{"num_hidden_layers": 9, "hidden_size": 384, "num_attention_heads": 4, "num_key_value_heads": 4, "head_dim": 64, "intermediate_size": 896, "vocab_size": 18037, "hidden_act": "swiglu", "norm": "rmsnorm", "norm_place": "pre", "norm_eps": 1e-06, "positions": "rope", "rope_theta": 14300.0, "rope_fraction": 1.0, "qk_norm": false, "attn_scale": 0.125, "bias": "none", "tie_word_embeddings": false, "parallel_block": false, "init": "orth", "init_std_qkv": 0.0148, "init_std_o": 0.0035, "init_std_up": 0.0148, "init_std_down": 0.0035, "optimizer": "soap_variant", "learning_rate": 0.00463, "lr_mult_o": 1.41, "beta1": 0.95, "beta2": 0.95, "lr_head": 0.00792, "max_grad_norm": 0.5, "warmup_steps": 200, "schedule": "cos", "final_lr_fraction": 0.03, "batch_tokens": 262144, "max_seq_len": 1024, "doc_mask": true, "train_tokens": 1296000000, "max_steps": 4944, "dataset": "wikipedia_en"}
Each number is 128 + 24 x the weight over its row's rms, rounded and kept within 0 to 255. Layers, rows and columns count from 0. Numbers have three digits each. The size before them is the row's rms in percent of the matrix's.

# layer 3 MLP gate, 896x384, rms 0.154, rows 617-665, columns 96-191
099:134110158141098130124132096162116113134135149122106124132089128136136128154125121083123095176118077135177137120128090108137129117100161154100100156112135110093063139150183126132156143090110123117166122133145126115116128111084106134129147143117138114146122116124137107171171143139144169155
098:084065133156136123086138131080115155107119121157116094122139159115129109158149131102151124150115190093105115139145132107116152096087140103109158117155089137113121104133129121111163148080118098126132152152083112135163149127157169115135158130133129176118120128122132185130093115117119168151
103:142123097135109167158080119139192141135132151120095095150099109132131121120118108125118105107093105140105148181139127097110150162133152146137157122121126132125156127121123078118131158127163144147110103126131128139140123089178129092104114112122168102129170118089120085122141110103131170113
102:090134146142128132116100152123101121135123147086133071122124120120120132131061137098137169148152112110137137139119118129123173085119092106130106147099129129156174125085166114127093139071130156131108116148134142139126123101113096135107148135121136126119106161141110120140135090133119123125
105:118138130148156183155131151136159092152110116087173124099125125156144111119135116091114100137080109133162126160140100142119139102116126072110134098132106103137115112118127137121140121117104107119144117161145121153116110177147110175120118110112094154127136110117107129135148166138146108150
110:144106093134162093150098085125084066152147133131133168137100122146169120152127138079146145149160151100113153157150148110068171084122122100146176101179152133127167149102128152118134111114116154113149121171112100127131140130086141074115160130053121120123119132149100122135115125089192134117
097:106141133105125146093134134178124137088125070137160128165110117137102107090135124144116136107120095092148123152123120153146138134127114116119143109095116145122159095122126099149145178081089142108106124129105131171165160144114091114156174167103112106152141084119167094151085190161172145096
100:130098178113134158113108123089092145158144172124127098143157118121124111133132160120140158125153109094120176126123117142127107143123181174113157105150121141098151137156111128084132155145153061125143122147135123078100154122145112131133128107136138171106096113164151124124124135116086166118
105:154142133122149131133123103155182102124128124121134179164127103142114102130153104099101140122133116110137117090110120099127112143123108150139134144157120127114146078136130137149085142141163121117137152130175145108152071151147142110178177160164115105184129092143093155150133169118102135158
094:134146154105136101165060143154160128114097153136086100144091139129136130135098152112125126150144111118106144109118131092121131147111079079139109151129170060101097165107130102179122131132130111155151168109174141107090139125179120130136170137133151105181160139120102106127109135135168114127
097:151142101120117099151140104107108110138119181171140117145105102127137123163111115107100099149150099061115160122102143130144137122104099118114156175097129154156123117089151206128136130135152140126131177138127129132085148128164110132106130127115135127106163139135121166165142077110124159127
101:101140179140120138107117126122150141142166132180137099093129078098115147160146106131104127138169125103135149156136110093090136107120098124119104119093149149150120133111156140131111148148142087136136124111110088153096111117143128151112152154118133152092130102095148083124154137116120139122
104:098181101116138091096147148138146122136115107137138133165151126135152129114095100145119139107134150089125094099141146087171143113139114126109152131154105117120131050107131153122149082170095212105124107132197141153112118137094102160179150132148141142086122099157117142176121146144148085137
094:141112155097137058166179202114133123139119144122132074127137118175126109127113125163142106127148138155111115131161137146090111106114150094154148107137124127087141131137155083127121148188100136185146156116140138122159072135101124135094141107123162114126069138097136122145106125116136144152
090:150124147165142095143140122140116171053141141134100085105108078136140126087155124109153135123115086145107113137124135109121138116125162103130187138195111128150141172139147150133148158108138151104109120122135104124141147161140081130119116085120126105125127147092156171136151130119143147103
111:176130140166156149107121118164109123135107127160145139158138187107108086114131113116183122162115102108109101075141140153095132166167117164123138160060125099162123098115111113121086159115136118120137127103135142138135090171105098091123115142084153140101127153123140169104123108122140104138
100:114157141133086114140131147168108166086167095135112136135140141149117086094114142175127075107165132109168106155123105151106147104144125171110125101161179090154169110133139127134130129120153130126120131142124109130131151161090133098122125129106148129157169123094119131161168092112163105150
095:136119127112082071107123138128116131141182130112146104152142137149125071136134079094119117096083139111125141152139131123137113142116162118128127140123130143162141137123121118112114114148131143134161068156102133144111167131089130112134148138106124118133110117115158110132145153076112132187
107:121155144135143081129147130173150138119108129152165187143144104144135114125150162138113110155130114118156112170126113166109111152127102143132148130119119121153106110110130094156127152134114124156124107129195136097135150119127139127114123122116143114118115137122141102139143085133092120124
106:125105116115129155173128120145123105140099108156176121139088143102126109094125180109094126109139148129110145109107121129118118130126137141104122110154138131139114127114155119121100118129173145142116118114122127203135128113090137162126122170142106115109124103086136098155118144148159136111
096:114101112117159121186148126131114130166103157128139131114144127168152105094098122156141150139104121132113162127109104150157117158179146131148121146149119099150117097107148129121163158125139145115112165104140120104108105117125145150099149134157164147093119110139105099140117112137117125180
095:097111131120121110154052130106082072163131140112134127138179093092138109124114122125138144109139091137133118123081173123119124149127131142125122154110170089155129127126117154110140157091161107146140078125174136131158120182110103143084134136110139132135110132106140133106131141162149136166
098:123136120167159153116115124110183130115152157115106116122179085155133131121139126116123133118093119075124107164150170115128101142129136105093101141107110138119108137152111116123105140112113134108150063082095155109099091175149120111093108142138143116135106134117154172088159108153120083136
090:111139178087145169148082144155074161132132134103087138135097157098113112142138148116101099121144123092089110123125089104131134144105125151115118126099081138127133093153115167082156140118118149108132127158147107139128153091141148129153075157126118127126149114125136123111105113164133108131
104:132113118150104145119137160165114121119140142101134161155108136147114108124093160116151121116109100132128104146161149067136108147124111119108091111135101148063139129109139101145128133152128121127118171109137156155158149145107132143093121128149165141117145154144132115174135126074109149123
092:075150186101130139177151129148111103123107114131102124174176163138173151119102121124102109140129171139134140155118120107147164131193117108132108160133146128152137150128166090130136126142119091115134160131130142115102165107143083148083114116102153136124125092141138130117093104122151118111
097:108099139130138159111175130130144142142141122121132154165108116126121120123146138135115117147102121125127139134092112101132126174112093157079145148099151124119091097128120106118157099117105101084103149074161139113138104108109120139131128113135104131188135139101176121171143170084143169136
096:147130119133118123107143139154116145139122150096178134118137130102118109148140168130208120116183132143110143173148125126123109101173106121092124134093110133175148136149155157133092125174110147098125141149123152101161135136118096106063117170187171122116077103136138082165177130115115173152
114:091137107150159145111110184125121155151165152152137128136146137124107147127134133118112123128144144169123147125133104174114136130163142098122108105144151135076104090119121087095149103159119111120123103089126128150103095137140107163176168132113126127131123128132129124157166106123122141142
098:098093131101165159160092089153131120134108109149116144123119140128101130149158154130133079112120153080159119116161122149136111120122106109104112177121102122140124098096166118162117122122163077169097118159086125105111164093117125155127121136159088143129136087125159116135141136119126061115
100:139147169160163140102128103113128114112187140158155106152138123167129093171130180128140179132096124105176163146136153079132166130137144146105170136141123167138143123104150104147101104119175145102171132147112144129105143085196123149100158134118172112124179136138150139094131150097095162137
098:137158128117108111143083093107031120125131137137162100137131115146099143149131145120136107131143156114123117141113146142107139054119151134077137127118079139157126118102122164097146121140102096100107130109122144118172099141093089123109126161134149157111134130127128132105079106116146102086
100:070125142143134130128148098100120101109113137137176142153114142112112108126142111112139140126131125092106118127158139152143162106135156115106155123122098126146132099125128146135127112114158154108090089102114118106102135154103070105105152171140127140123104108134160174132083114160158149108
094:143155087124104124166129087122118160145148089133142084176103117153145111152147166126137104161100121112116127127136138133145135116189124130190156141116165113154184111123128151151155134153174127064134132120079143118118157126153168152131172106141112115152165119115090139150096095149110082116
097:115193104132142120123129098180124105139095146134152154131110135110140130094176155143111163106127128101130151094127113112141089159157112120150123144132131153118133129140079145147154136097130132132109137128158104139148133087124121104143123145140154128155126158158110122172141127117126135109
093:104127163145137158128132162119140124123147106088154127104127100111152099181111102094136154110111113120138151110092125114109089140170186136128132113114124149101135135116159169141082145124105137109165118148123129121139089136121106137104116125182151131151126163162100147109121117142127140167
095:119119122145115161158127133120152110135130129077093127172093097122119130123113113145128149111146111088060127135158144144164125146113120117122095120142135120147137131146110130149151108077094077118114126141117128122099122122170155122136144125142155134120167103130147152117112138163135098102
095:134162140144160114063112081113129106100153134150135163109108104111114126176112117130121146136167092110146156117150083123115124144095127096115143097109106121110112113153103107117099098143106120086118117153099164154128148123101156160093129107167125162107092129143148111072125137129120125079
094:150161133151112174126129130154101133142124142148083150134138096096133165130112147136144126153089078121124137138047142116103164154133152143149132153165153133098153136138093132113114148123112149131111137122146118108185115098104138185148169100124139145135118156138150159121152120136131146126
106:095209149145130128164145101123141144146131129148148111128106110116156119133111172141106133096141172118191120168164119129077120128128106153160121149091159149113110102096130188129103123067158102135167105165106117133105130097120161109173097079119144100097127127181153141145124128102127130136
099:155082132165123139133081106132219131131157121155111159095116144123159112139163145173156123165131125093100121125121144158154100150097145126127092089138147163132095088104161123163116148120133143124096136128089098152096127143119132147120118092123096100174120089089105150115144148124083109093
101:141125143128118110148129137140119122142093115147122135130122164105084144174135144136118125123118144087152089115118159106125145121134103073137133156133109073154129116125136128127150114110151068111141136105131166097131167109165134149099116123166115129144129146102107111091162140114139162145
095:141108096129143121160128131117103126144166118089115134128130158135109135106122133117131182136126096083115113122123130136126110066109092112142149133110153114134079102145131125122139121174116102117159118113144154128126122128149126143122155157111145132137119135161147120104098129073137129114
100:123103133120151105115115134128096174141130118137097119117137116103115127116105117073158149121133124105129100129149136135095087086151090073168106123100134093146132100144136094084153093136117145106132162125124104204079102125142131122133136123157098152158129094089148114097125097131120149151
093:109149134142135146114078129113170164135129127142115180151124147109152123144123091144097080165151139125147113122094131133108137162181108093109153178144098117107156145142097140124146073094113160115096115121073130127139116126151121109186144157141147104137108137106138132121132118132151124129
095:094151113139130143122108135151169154113132079101119102162095152152126120118144142133129109110114158122158107114147146125083157119101113112125106087118145129124126108084116098145133128102155107107147137109161118097155083102154132125099147128115122168137102173166097126126118193137129116097
100:099146158130117128113112088161107104129110173130107122135084117090145133111117136139149074121085108150124120124115142154118129141126148099107124130113111137157154137131140103103104136105126164154113179167175117148111162138135118156158126168142128129135175126132147111141181100147156119124
104:109160133120137127083150115119119138141117158123153156130083144079122123142132165095109115092143108110115130150108093122142086100100115126138142079139141118159126136133160138094145122102103137191154137119122147121153165145165118056089140130169091111133110130125151132128120135131165136100
097:121143159148114084127138180139134129165106127152096127157112143131155178106089099167162148170108144135149151146150150118097140114093124100170135150169123083123092101182168132116133134098127059106117133123110160120112130131112132101090176118109097108118114101096146114121111113109128153116
# layer 3 MLP up, 896x384, rms 0.158, rows 617-664, columns 96-191
105:070140129123108124114131146112118110086131150139129126168128130148128130140150075124121116159156158130151148126109131111111119137101116159140117152135184105114133125171133119141109066129140109133163126147122127157113153116114122124138130116143091062144125123167129157141163148127157145135
100:122117098061156111141130121142104156099085089118133128127115140126124126123142144173113118122103147110116130131173140135142129127128125079130152108132130126090086120116154072134142152074187157102187101141162138096155153177130126140094137150176139125131113129150069112130114160133126114142
103:119162135138128162103113128124135144180123067120105094144132125129120135126165123116111138160097160128134137135116122102132107100129154167103102131092125145149152154131118104148129110137076148087118182139109123109119158191111114106104144090163137144099106122133119125113126089128159097150
100:093109121147112165141124134154186111095167165173099131156123114087134127158118131149133095134154114156093126143137099121100140123117109110096124157155117142183142167095098121129145128074147173106129131151129165132133106125174136158155137114136094119132127141129110119152128112134168149119
107:109113142120128116136115169107108132184099137151105114099127092150104135105122145136127098113138127112187114146165120140137166125127082170105102104128150146069096145118138126144107142096156145131102125141115099135140146135089057122184169123123105123175180081144122109131130151135123127158
106:123110104137153128145134111076133127096151153106142163157170107126158130119101168121130102122204137163145080095096121095103130117143129154094114138146137115130078125105110128112145114112151115148122175135163130091146138162115110124114102126158099121114135154155117155138147147135091130136
098:114144090131141115134125134151152152163130169136071132090133109128079117137127111148093130133121144060115117129086130115148138135141159135156147149163129134123154107164150148153139144162123130151166123129133154115124105141108117110160083089127112164108164122109132152152141127129090137102
099:115170129150173128126112149145118114100136144111135159105152141125122114128107157136164128144141110157119143131128099100083138128163113114134214118180149120148079103134155118124081119096114120119114107111133148172108137128118157134132130118111123127148155137085135124136119146124132146122
104:095140102147127092144133135118109067138102153135143122108121086128135206178134163108143130115122127139096148136119120164094144160146126152165138123112135110129136113164104092129121128114151095078137157127105148148134107088092106095092091105122106103148079141149114165150126130115155126103
104:124126131127149148137164121087104103141130108122148158108147119095132123149116124157139149147129127114127170145098118147088125131162165138092093108171094116105155142152113168108101145150129136130152126156114118161111109162075115115158098145112090155113136118121143130120124092135101093118
101:104127168099124138100135134145115118108190104171115116168118135107171110147137138163088128124131143130110140099119134139087127146156124124138127102127118118087164122136135123111127081142139107111075114113169089119147100064134142103183143120146134091111130148110127120106123148070106160126
101:116103090076156136152116114109194124090109119159141151137123112184118136103071132125162137105119128138107117122158201156104143152125130129127139148142121121156125078154097141137120116139132143137108069135148103118142133132092148082101119098143134118096101153105127151162103112098115146119
105:142145098155128151143127136145118128129105140136147118102150105105144086141120156101153116121118138113172109147126077108142105143144146134133109129137140145142129179135120106147123130136133098112121115145109132112118135093132143089112085146145147136141161164166124103065151122154121097118
088:123135108134120139136111121140141143149111141127115186152135112120150138124153076130138099130161160150137175145141081107093089142155116152140125137116106081120118171108128116132104126101121126114127138104135111131104101127120136139157092157109136138116131147120167147121120124123085123146
091:167184173123142122118146092100129138116106100115107107122130119113127125080161146111117099114165146124141106104078112128105109149133111104112165151107089113138155112130127117105126168110090149119073083142104154163085146118138114128145125123165131140077125106110130129166151130132149167127
097:069151173100166132098100119142126125126117106133132132160152153129153090153123154119129151161173073159098112095156105126112132100102134151109103126126113099147061093138137153095068157108132162105111069097131141162115110138129129158138156138123142098154126096124144101109094135134126104117
107:108173119104142136110138145108099093138072145083142143141122162118128099184188120175140150105118135131103171161107180137138116110128117120118104103145104192133129138164119134124140132150150128139113107104121160125115109136149136118123110102157125149080131149162156162126089117144149107137
090:133099120101109094116113169117133156106129174162121146174156097102143119140099121131147127129117148101112125108161132103136103153141118166153180113105129142151116151141128153128148088129141154147143120113128150114097117165116139138109114101145113126172104131086115075133136145124175128170
101:137151094123132136119139074138135122086106083138083107157142094135135119144168083102135112134085129114194104171130150148106165148159121124120113153139155104121123111100111093111136124073138147110087106120124134109160162115126118122123161135101111125130122124131113167101120145135143143131
102:122130130113130119138156117119101134127086150162115133136063078126143103108108144158111151122137098092152125076134114139145143134130143150136119107122190110176127128172159145132117142180146136139135122155163126095145113110121174103134147138121183131111114126112144149118111119126101120113
103:146086128140102112114152112156137146119088105115107161140111122128144115143121157161152103100130117112126088134085144085142151102140136126130143164147182161155100148105114106164097182151106062130161117111153141105125158142147122121114111137148143115138111121152114149091147124104128160139
096:096149113111113105137148128118154106131110135182112102112168155160118127133114141155188141125124123131161115144154080129088141132114145088139153115116119134171163169128113090119092124134100114136164132136143104150137162125109093134125141100133099102111121133144123120133098162058131123080
100:155081103136129107099128136138095140126119090102123077114136162120083123120160158143131128158126125139156122120141117122099142069174129108121096119151172161135118162128130125144159154153157111099131128122108149088140154111140140137133133112091137156142136091104109131149099135115155153101
092:107121088138176165108109158139108137146181127134131145108131094124080102137165144111147125110124113119138156140149115088081110088113078140146170154118130169147150175117120128105069121073124114148141145072102110125124109122146148113115127184081110115140206097141138125110106142138124141170
108:091125121153134126121121119177124094158157168144079186142107140131115132120086099158137112178081117150159103101120106125135130136149099116163121084129130144127139125163142126132127115096093173151111135144113151120164099102153110105137154097130141162177156122133130131163121123115100150087
102:159164082115106171105115141124110142111169150138162165131116101134106114129138104144142129135164109117109089129144081120116122108163150144127122106147150129118148151124109124132163114144092131132170126128118160169137131164126119124157133077106110146123079123120122118112169146134136136081
097:144149112101170151113120144144090115131144114128121091140141108155134120167166111109133084107125127114134122122118134132131135135137111125081131142181121099108096121109124174102128125110100136114120058159113181156146170149085125109119090135136115119106153102126134105140098080089125145150
096:127090109101133128075122114091125096110144166170100173150148108083129125139144151097094162161140128121112113112128109076104137112153120113161156113114127146129121138151097099129141122122105137109120112079134113158118116131178123121155156126100100140172160174119113123129154079116161118153
126:129152107121117113119134154134112098131134167177126145171119117118112140111158095133132117134117117157146143123138132105107137135151136105161154127175124122062137101140124106105103118098141123163101104097157128116107106159157108144174143095101097115133152117107111137111162132099099129130
099:146143161103131120107161121158143141162157140136080133114144151147113138130138154132169155134132077118104123161136112162119126164152153106136099128146128158093137136110126104116147132138094151147117136131150114133107160133132131137133114135112142133118099119111122084142120116136112115119
091:148105133133108127122172118160162140169146143112104143086126111121150114129132083102106125095132139132140121126121115161137143175111099156153129093178166129062143142140156133121168140147102123139164127153100135124111129104112128174122138155115117162124130169126134099180177155125112129150
097:130116096145135119117140100189096121128131128119094157160114096165139118140078138141136163131109110184142101181127149132128130112126181133107149115096114159136161147116172156118149159140106099153111112148109150124139162155150141148141092132112176106148095150124118112153142143118095140129
093:103095153144119141120143105115172147102133154116133162134164092131135076131128159157084169124120104151084159168151150123144128141147104128162129131138107129113150131162141139143159113102151140122123123137124148105183121140159138076111126149108149072131125105095147141119109153128125107091
099:156138138100168158109148120096135149099136079145105146136097112119110159129117121137116134122143115119139117133114176171131123165141143165156143137110152119162158125113120085155135159120122214101165109122151098106098150100127126169134120161149111170112136101111116107175130115120150145107
097:135149163117108155118147172152150140103139076137110120147144122138114097101129150122136157112113090110100142103127150132122074097120157149128159119110133139138102168119116117138167114092138129107146125161130093131158102206131138171121139171108125123130136135107128159156095139143161134137
094:110117144118159130167127137151125121127115114122139124150110116145147139151145132101122150135171102133089081166135120156131102079120080160129118123100130114091133096128113102121099102183134114117102139146159140147136128136087165111085153128089128153121125113113119092149142089131129134124
094:106092155110102185124144102173143133131089104154123137127159135130077129195129100178147140119116114060110109143155115134145179145110189142131142159127143130081110157122144141116099128097100097127169179103099118110088135136169175110121130101138122143147109127100157113159122145128139152129
099:121112130117124108148112171080111126105153127144146109196127127105108143092120137129144100136135121110146069092105167149141152149135152140093133137143123135166159141148171149090111124175137113147134103146138103100100104124126108125123134118109152112145174138152130150157140153154145136162
095:153086158107121123152112114128148140124135091116113130131151158117109149123159161080121114129078099127116131093156166147118110131135167116161135147155132112114158119131113113136138113113108147137127142118140109125116100115133155145154103144132086142137119104141152133085137192156135096104
105:167094167148128135111137146116122143175102092130166106106112122103135163127158118152154104103121094167099136119113122128099155175147122134103133105126095108124128172099137104108096099141125126117127143106105085138142157099143140128131108136103125172176109140094094126101164129145133129121
099:118153158157113146115147103157130156144110147149147157108104151130150088138108127146114159141099107129152121158124172097152139143118137102108134141123163139126139135140135150125151086097093095100093124171080204116129140126127145146123114147138100115079110128109129091155131118138153102086
105:152119107188124109094169145096139140108139150139148099143138123133128127114131123158080103108135106165128111128121097144087171167110124166114128143136138123157106132100153131121083106145127126163145121118130116087115143147103154083112135168110118131119159135128076146136143093133130120170
096:110157162169152140099139107166104124114121100105118130145144165119158106123137109122136102167071113112171119119091125139142157128142092148142120139103097118121081132148117104178137135144137097095109144101107175099108137135132153122121118129083088104121144113112103140107131130142137151143
099:105160127137103131118140119108135075088081115111160156157131111130160091105132120173141110126168126138084139149112111103136123131115126137119155130103127176099100134121106111137109169097107099166166152153126174118157150129108107114094151131109152155112136150099149155153128130145151149114
098:091169162129115137136107102091118143139119151114114166119145096119140130147159117158131156116122145158131117127121098128106122156128144111145108110106139126113106150097188145127093140108125136117067100130136120142142149131098155128159174154078136094108090125142131098125104114124105090152
100:157119152091147141124120118085115073098138162105163122114148114150130138118122128110157106121114174132119142162134169112124133163146155115128100134128136140126095110127147132169136118133091124091096110113126120125123124094125106092187136127122169140185093109133095058139137166136112136183
095:105121117138146128134181175132090167136169158127149134136142148156100153171129081135161153103102156083127153117152101108106117095134125123132126126132129142123112104109122161098124142131115152155099108102158123123185102113107136132159107107121089136106127135138181165157170122173136138167
105:090154132163139147126109180121111100102150120132113132147116119097107148130141135162144138126136137109084109133123165147123107089146137115130131174144161156151117122115095147129056126131111131137116139184144073113105104099112140102099119129109149155158089116101148118104135119117148087115
# layer 3 MLP down (transposed), 896x384, rms 0.15, rows 617-664, columns 96-191
106:112139147111179102146179138117152126174144143166124148129124112122133155121108140125138148112167158099112155112112139131138142142148116128125131117102154117127178129141076098149084115130150105144129131123128126148169118113123156099134144097145121087125087136151126148074155135065109126137
102:123111120130136082154135114113106115131113141135120147094138141145094136121152135114128138128123146185140150109150160140133224181146126144108124115078115131141109138124132107108115155127116155147086146117125092121134159138091087122106129080146111146142164157113100109118190116130093170151
103:148117126151129135123132100077130126128166101108155121129122179141184114142125122165079115119109133141113119118159121127174125093129064120132115111113136109138104123130156131123113136136091131126143147117118130157111141112111115108160127128109127144123098148102112159121110135163109140104
101:097132103123145134118070117143136127133114140176096103115138079125101132105123153136107075113166090131142120140109106132139127109123109127141163125141126106157130115149094118203088177133084123119122130149101117093119138099153100144115174105155105090131138144098098101126119112121088144138
099:137091107167129149158097141097117103131140140103148089094112110186106133115143139096093135116143109148149085169145192113153154116151127144117117106143120150097145135102152128147109128133163110139053169133126102161113106145150116159150111083116094100135129122106123156134090152126088118150
105:096083123100073103112164161137132114104110139100140143109114159142119136108161119145157086110164104124163135113119130137147100124115117123096136115141102097114111123127191128120122177126138120169134134118143108157122138145166123187124136130126103146099114147081127153110110136100152136116
101:133117156125137127139121110151154152136131126149134132096099146122146075124124151078156093144097086155105147116136158140121137138117150116130157157145119145124115104137140130161143128094124122143105120123140130086144140148146098159087127100103143146122172155133178151186151139074123152108
099:139113157110118116154121121124136150133121126144157091138158115130160086122150102146148103114133127158135152118111142122112093128136117098146129106140101086138155103155172140102112082168128096070139123135117131160111120157083159107120151150170153114127197140138154138122133149111122155137
102:143166146140117134153121127149128106106110115091123130163132122121095141157091120109145112120101124103170101125134165143131134111141146116131127128116139124137134179130121141134141128134110104115137117137147133166135132113105119107106127146142186117156102116098113140140092140131116164144
097:152136137108156150079095163103177137120115149124156134135144105105122102148148160140135138152120076130091174087154151152120104127108176125139120171157157153131188145169110089104103109134119146101157112115112137163136173136111126123149121138104094123184116100095143141132108144127119120116
090:136142158133125171144123092158095116130124153139116169130103128135123109153119135127134123135118106056097119129122156091132107107090129092096113128128116100129110110133141140136127101078150100176088148116075128128140141114105101132127127139181106117151118122137114133163098161173116131114
089:119133113118122130143128095115136071131154150137099180108065193147157090104115141125121156142064104163099113109142163102140122139130152140088133097152102124092125108125126120141146116112132132096129164120137137124118086148129171104171099128118120076136135116123136137158101101123124151109
112:140104134120144161118117151161149099171091120124090139141106104095123102118159102158115145124123133107103107082117164144122101126099154125148155115114140134076116170156131069159124152119162140118122115133105113140145140149136166123125178116147159146165117163079136136139146139101143132063
095:097129145130126089161163206146141104160171145144143072153128138160129120129106160128099096104114145129141125133146162141163137093096098113129141141138140108147176103144121102099134121197151150148136157162115167103161081119139125116085166080136172118136142074139098120146120120152153149152
087:146161110117112107153147134141119108086130114128140132114123087140066142099131134129102172123133123124111171107130171144079139094106174107095143085178158133141126148144125113130123103117099144169186136115151118169135139145151093129183131141121150110154122093100111130140117143107140143123
108:185105133156141175152101117155104110111134142133159092183134133114149098151120099127107145166122109102104137103141134096110123127163115105126146130127136121157109081103088130119081116159122126160114169166125155142134093104113113107113108134111146098119108108140112148122111127129126123129
101:150147159103151111103118160122172136161120124140131176129147106118154134140140133139140171154150123111182147150116144159114061114083119135161167101136190161113154142124128141113112101117103144141134133141124112099128118084128103111130113127127149109146098154088116143104108165158123109154
096:163090142130086166125118137121135138109154120106126146118140133116104124135109147123109127143148106109143065170160076110146138108135082123140132153102123124122099130096112137130109146130166135131077095108121156111148111083112168151123115118126137170158138131114178157122181157147147109106
099:176147145110147122104097140139158150143137160088167154143095164131102145141122122115136123140144143122113109116142120162158134171121159113133106127135136148110123153189158118103122136129140133107118145162123148151093148113139112165147099132120123094109134143133157160133096124115141134122
101:133106126117120146149143118106118122128135147143134111104134111143070119122143149092104154118105166129139151128112117141103112085121154130145127144105095114169183112133180109138157116153111165094106150094081177137142121065111078157129124119111148082121139111144114131129144171145153158160
110:132142193091145120103102168130144098117097162107107147119119150095105098115116145112124093124135141136089112130094123144100116127088150122110150151109088151095130129170131124114138105143081137156109102129125112128166136139150127062120126132111109152152166074091141165149144122146104124104
100:118145100150130127164116134089133139121109145124150136152142109117100112094131191179157134113074145099143140131148086121117110139151151142164164111120122148080157102156158083128126122153129119111128124084091073125153143178110097162085110090142128094149136106189151067148138187149132140164
105:187099134112125136133159081127091136138128124091132150139086128101160135127138134143126125148146111163152142137151139119093205146198081150127126148148135115106123132145148124105110134184120062157116169141116141133152179106135109119191107127115117131128135127107103121140096132145128112176
093:115155128134105110110093131098098145131149149117125137139106141135127127146138135114143087138127141156124124116095108137130121166098125140178150137137121119131128141130120113088165098131132131129160124106128108171143126119153177137126126152123173128140159104094151137150152105105136141141
110:128144165152095125106131143151112073119123119136142195108051121143102146161133133131143126123108133136127124135095111098133110134170110133149096084103131101102169111139159149114131113141096168121109162169072121135157142138145098107158113115158130152172141101127103076115083143115089141101
109:169120110163115102108152129105091117112153142116141160118095142160110133157176105137121094144160116123131148096104144169093168124104152143151110131125128129123129102120162124170153143148138144171106150150126139136113151132094109142125116101145067078131126126148119132148151077131161143144
106:117111114113127124111105099142133112135128143125134156142119128073159139120159112128098143073102116140148081109133186128144108106131094162148100126132159127133096085117125117154149133164138101140102124180118112146133138191121128094122118183148111092109136101087082114160132167132137116131
094:123146126157123139087116139159167099069132127118104124164101112111122113106118155125124119152098150138114104131096089157145155141148139109126139161122124144135094102165154133146139090142145131166117151118113160129163074140150060100133079173148138162122160139126125158093167140142088127100
103:134163129113134144120115142135149135101178108125102138112113166129125125122132135139111147147148120134105099107160125089155123137110128138151109126103146086087118131156133120077071090111176111146121143109129153182109125167153130146129136139103113107119118138123152148106109144115156132107
099:128127164114129136126138128137143149138125118119125096148143126130111121147119146151117086148137116123136189088160158117119126159087128159141143160140143107153122137154153125094154124134113152142158094151157147155108126120139108103104126129133111133134121127112092155132130121124164111140
099:141091109123109143107149153168105196119097097168126110116149134102143113087117095136104118091175137114109146080130142168128132080136108126135133139096085145060159143168119131149125139111131102153119105090125107090112119079094104151110109126085119161122109132155122145162120117143096147094
100:097145117114123126135087087085153084127112166145142170129161085114161116127145158143147169144163126122164125132131108132164099117130134105126151150144139111150091089120100139140095115158125108117137122135130092154124107092129106124127154104075166115111082136115174119106167113113115079104
098:118120142129126160144173181098118130102150145085104132174131113137133066114087126129107147136117152090113096104089130082128149111140138115148122113081121145119138121127125100106109092091141146112124096182101134125128127076181118154131132145091099115141080117124130174130094150177114136144
104:146091154086150087122113131094110113104136134125160143121144164088180132134125175132160133095149151079135103135158142123089121094122114132173163117127185117117097137130164129097142131149101114131091112119113141129132180125126131148165122127137124131144155132154153124172112096110152110160
105:158105105104152123093110144140129163134129106166168161109130139128124151124094129102126135132114132142116156101122171086152129108130135121122131111141164121142110118142117120156166188111105131130168137099198144112073114121130122104157132107120093141132087108111121172129166163092136166124
097:144083155098122148146111152135128115074141137112166165122123150152115146125138099117125094168126107129140180104137104152118116118119163154135123111135102127135115107101161145132092141121170124094137132152143105152128134117101120154097083130164128123143124128104122161074122110127135159110
095:100159158107131109138176122146115105116125109151110087129122137122109148146112117174142106129160160094124128096162103104144137158120117126157130166132097132100124110121153132091110134111162139118101186160161103120076094102141091112114117141136110140149123115162131116139104152177096099136
097:178083112121155076153112140077126149119131172130138155133097124136154165146128091163123119145149134106124123112081132149133115166118119091121137095134111124100154134177125111137132142089130153169138107117141126106111138131112151113145113102119096111154116093144105113121116148162164139131
089:171167105121103145128145130102105167137099149159088101127109096107104128137149134154154140149114121116107114154070082057105139128142151106094135132123122118102151154136129151105112138086123138157130121129098117122162132129129159182132193128119164134155123170141175116135144113136103161123
100:192146122139105142108113091109147137151148111128162122129111178128130117104128138142161156167127133168099129134111131114133189142122106139102129127112110089136143167072096086150135086095138124117117097122136165159117153131119080137105097185106109133139096097099100090116133118156135099084
100:138088132110186156155097145141103123156107130094108091075084089093130117131126133139124091158098107171079115087176109152119153120139154105108127069086102121094135166129113117108098123114098151161135155117110090116142071166148138126124110119120142146126102151120152132115140117124117181145
097:162169108137163088094106107131113157088144152101130171138147159142128106119132148102153146149113092116123119133150141168143115177136148123188127104120096123119123128111084130112099132145142092133106132125115116129115159151156081085149153149132127144131142102129128111110145128168125153152
102:146128129106153105104186127118146106104142141150139167108082158142093160092123148142150118138101141144136122092123140124143139134146112159112139136147116135126125138174101159159129138156087092101141135137095126099139133127139116104160114143118115165158177136116156134112097137074134133149
092:149113148135127124114136164160169172162147110129128098088148173129103166119148116120122130087087102107103116096128168120093139150140112096107129111132104118147118141146131112117145126164116122127121126085124145142161120154176105133194117131162077131132166127130100087167108110114123126163
102:190122145155101137147106098123116129120145134154102100152086135136204125121125101107141164092142161132147129118133118110152173135130140175089174114137136100160087148124090110116078123134117124142142125156151132121138126116113118108147156112129121135120115145140112135112110130128113092126
096:153156102141114128138116161111117113092136144126124114127136117112137128108072104132097162102160095127135145175133139114141133130134123128120146113144138092132135142138157137095143127104103129135107101080131119140147086101123151108128112120121119135156111142140148145126067149132096131150
104:119106138153106157114116122163140104144147149115090131107158112119112108152161107124166118139091111152091127119101128148169123130134143115106127151166159126121131131118117135126080129093083139135117125172162118077114155154092110193146117153112147154117108124118148103170173092111145119128
107:124151142135113097105164120170148124122107127114135141116134116133154135123152149083140129146178106124152173139074153150150110162169172122137129091149111112125132110142114141145114087139132107131105150111124137092179108120115082146122099122133175094149117099135081092136135161105101130173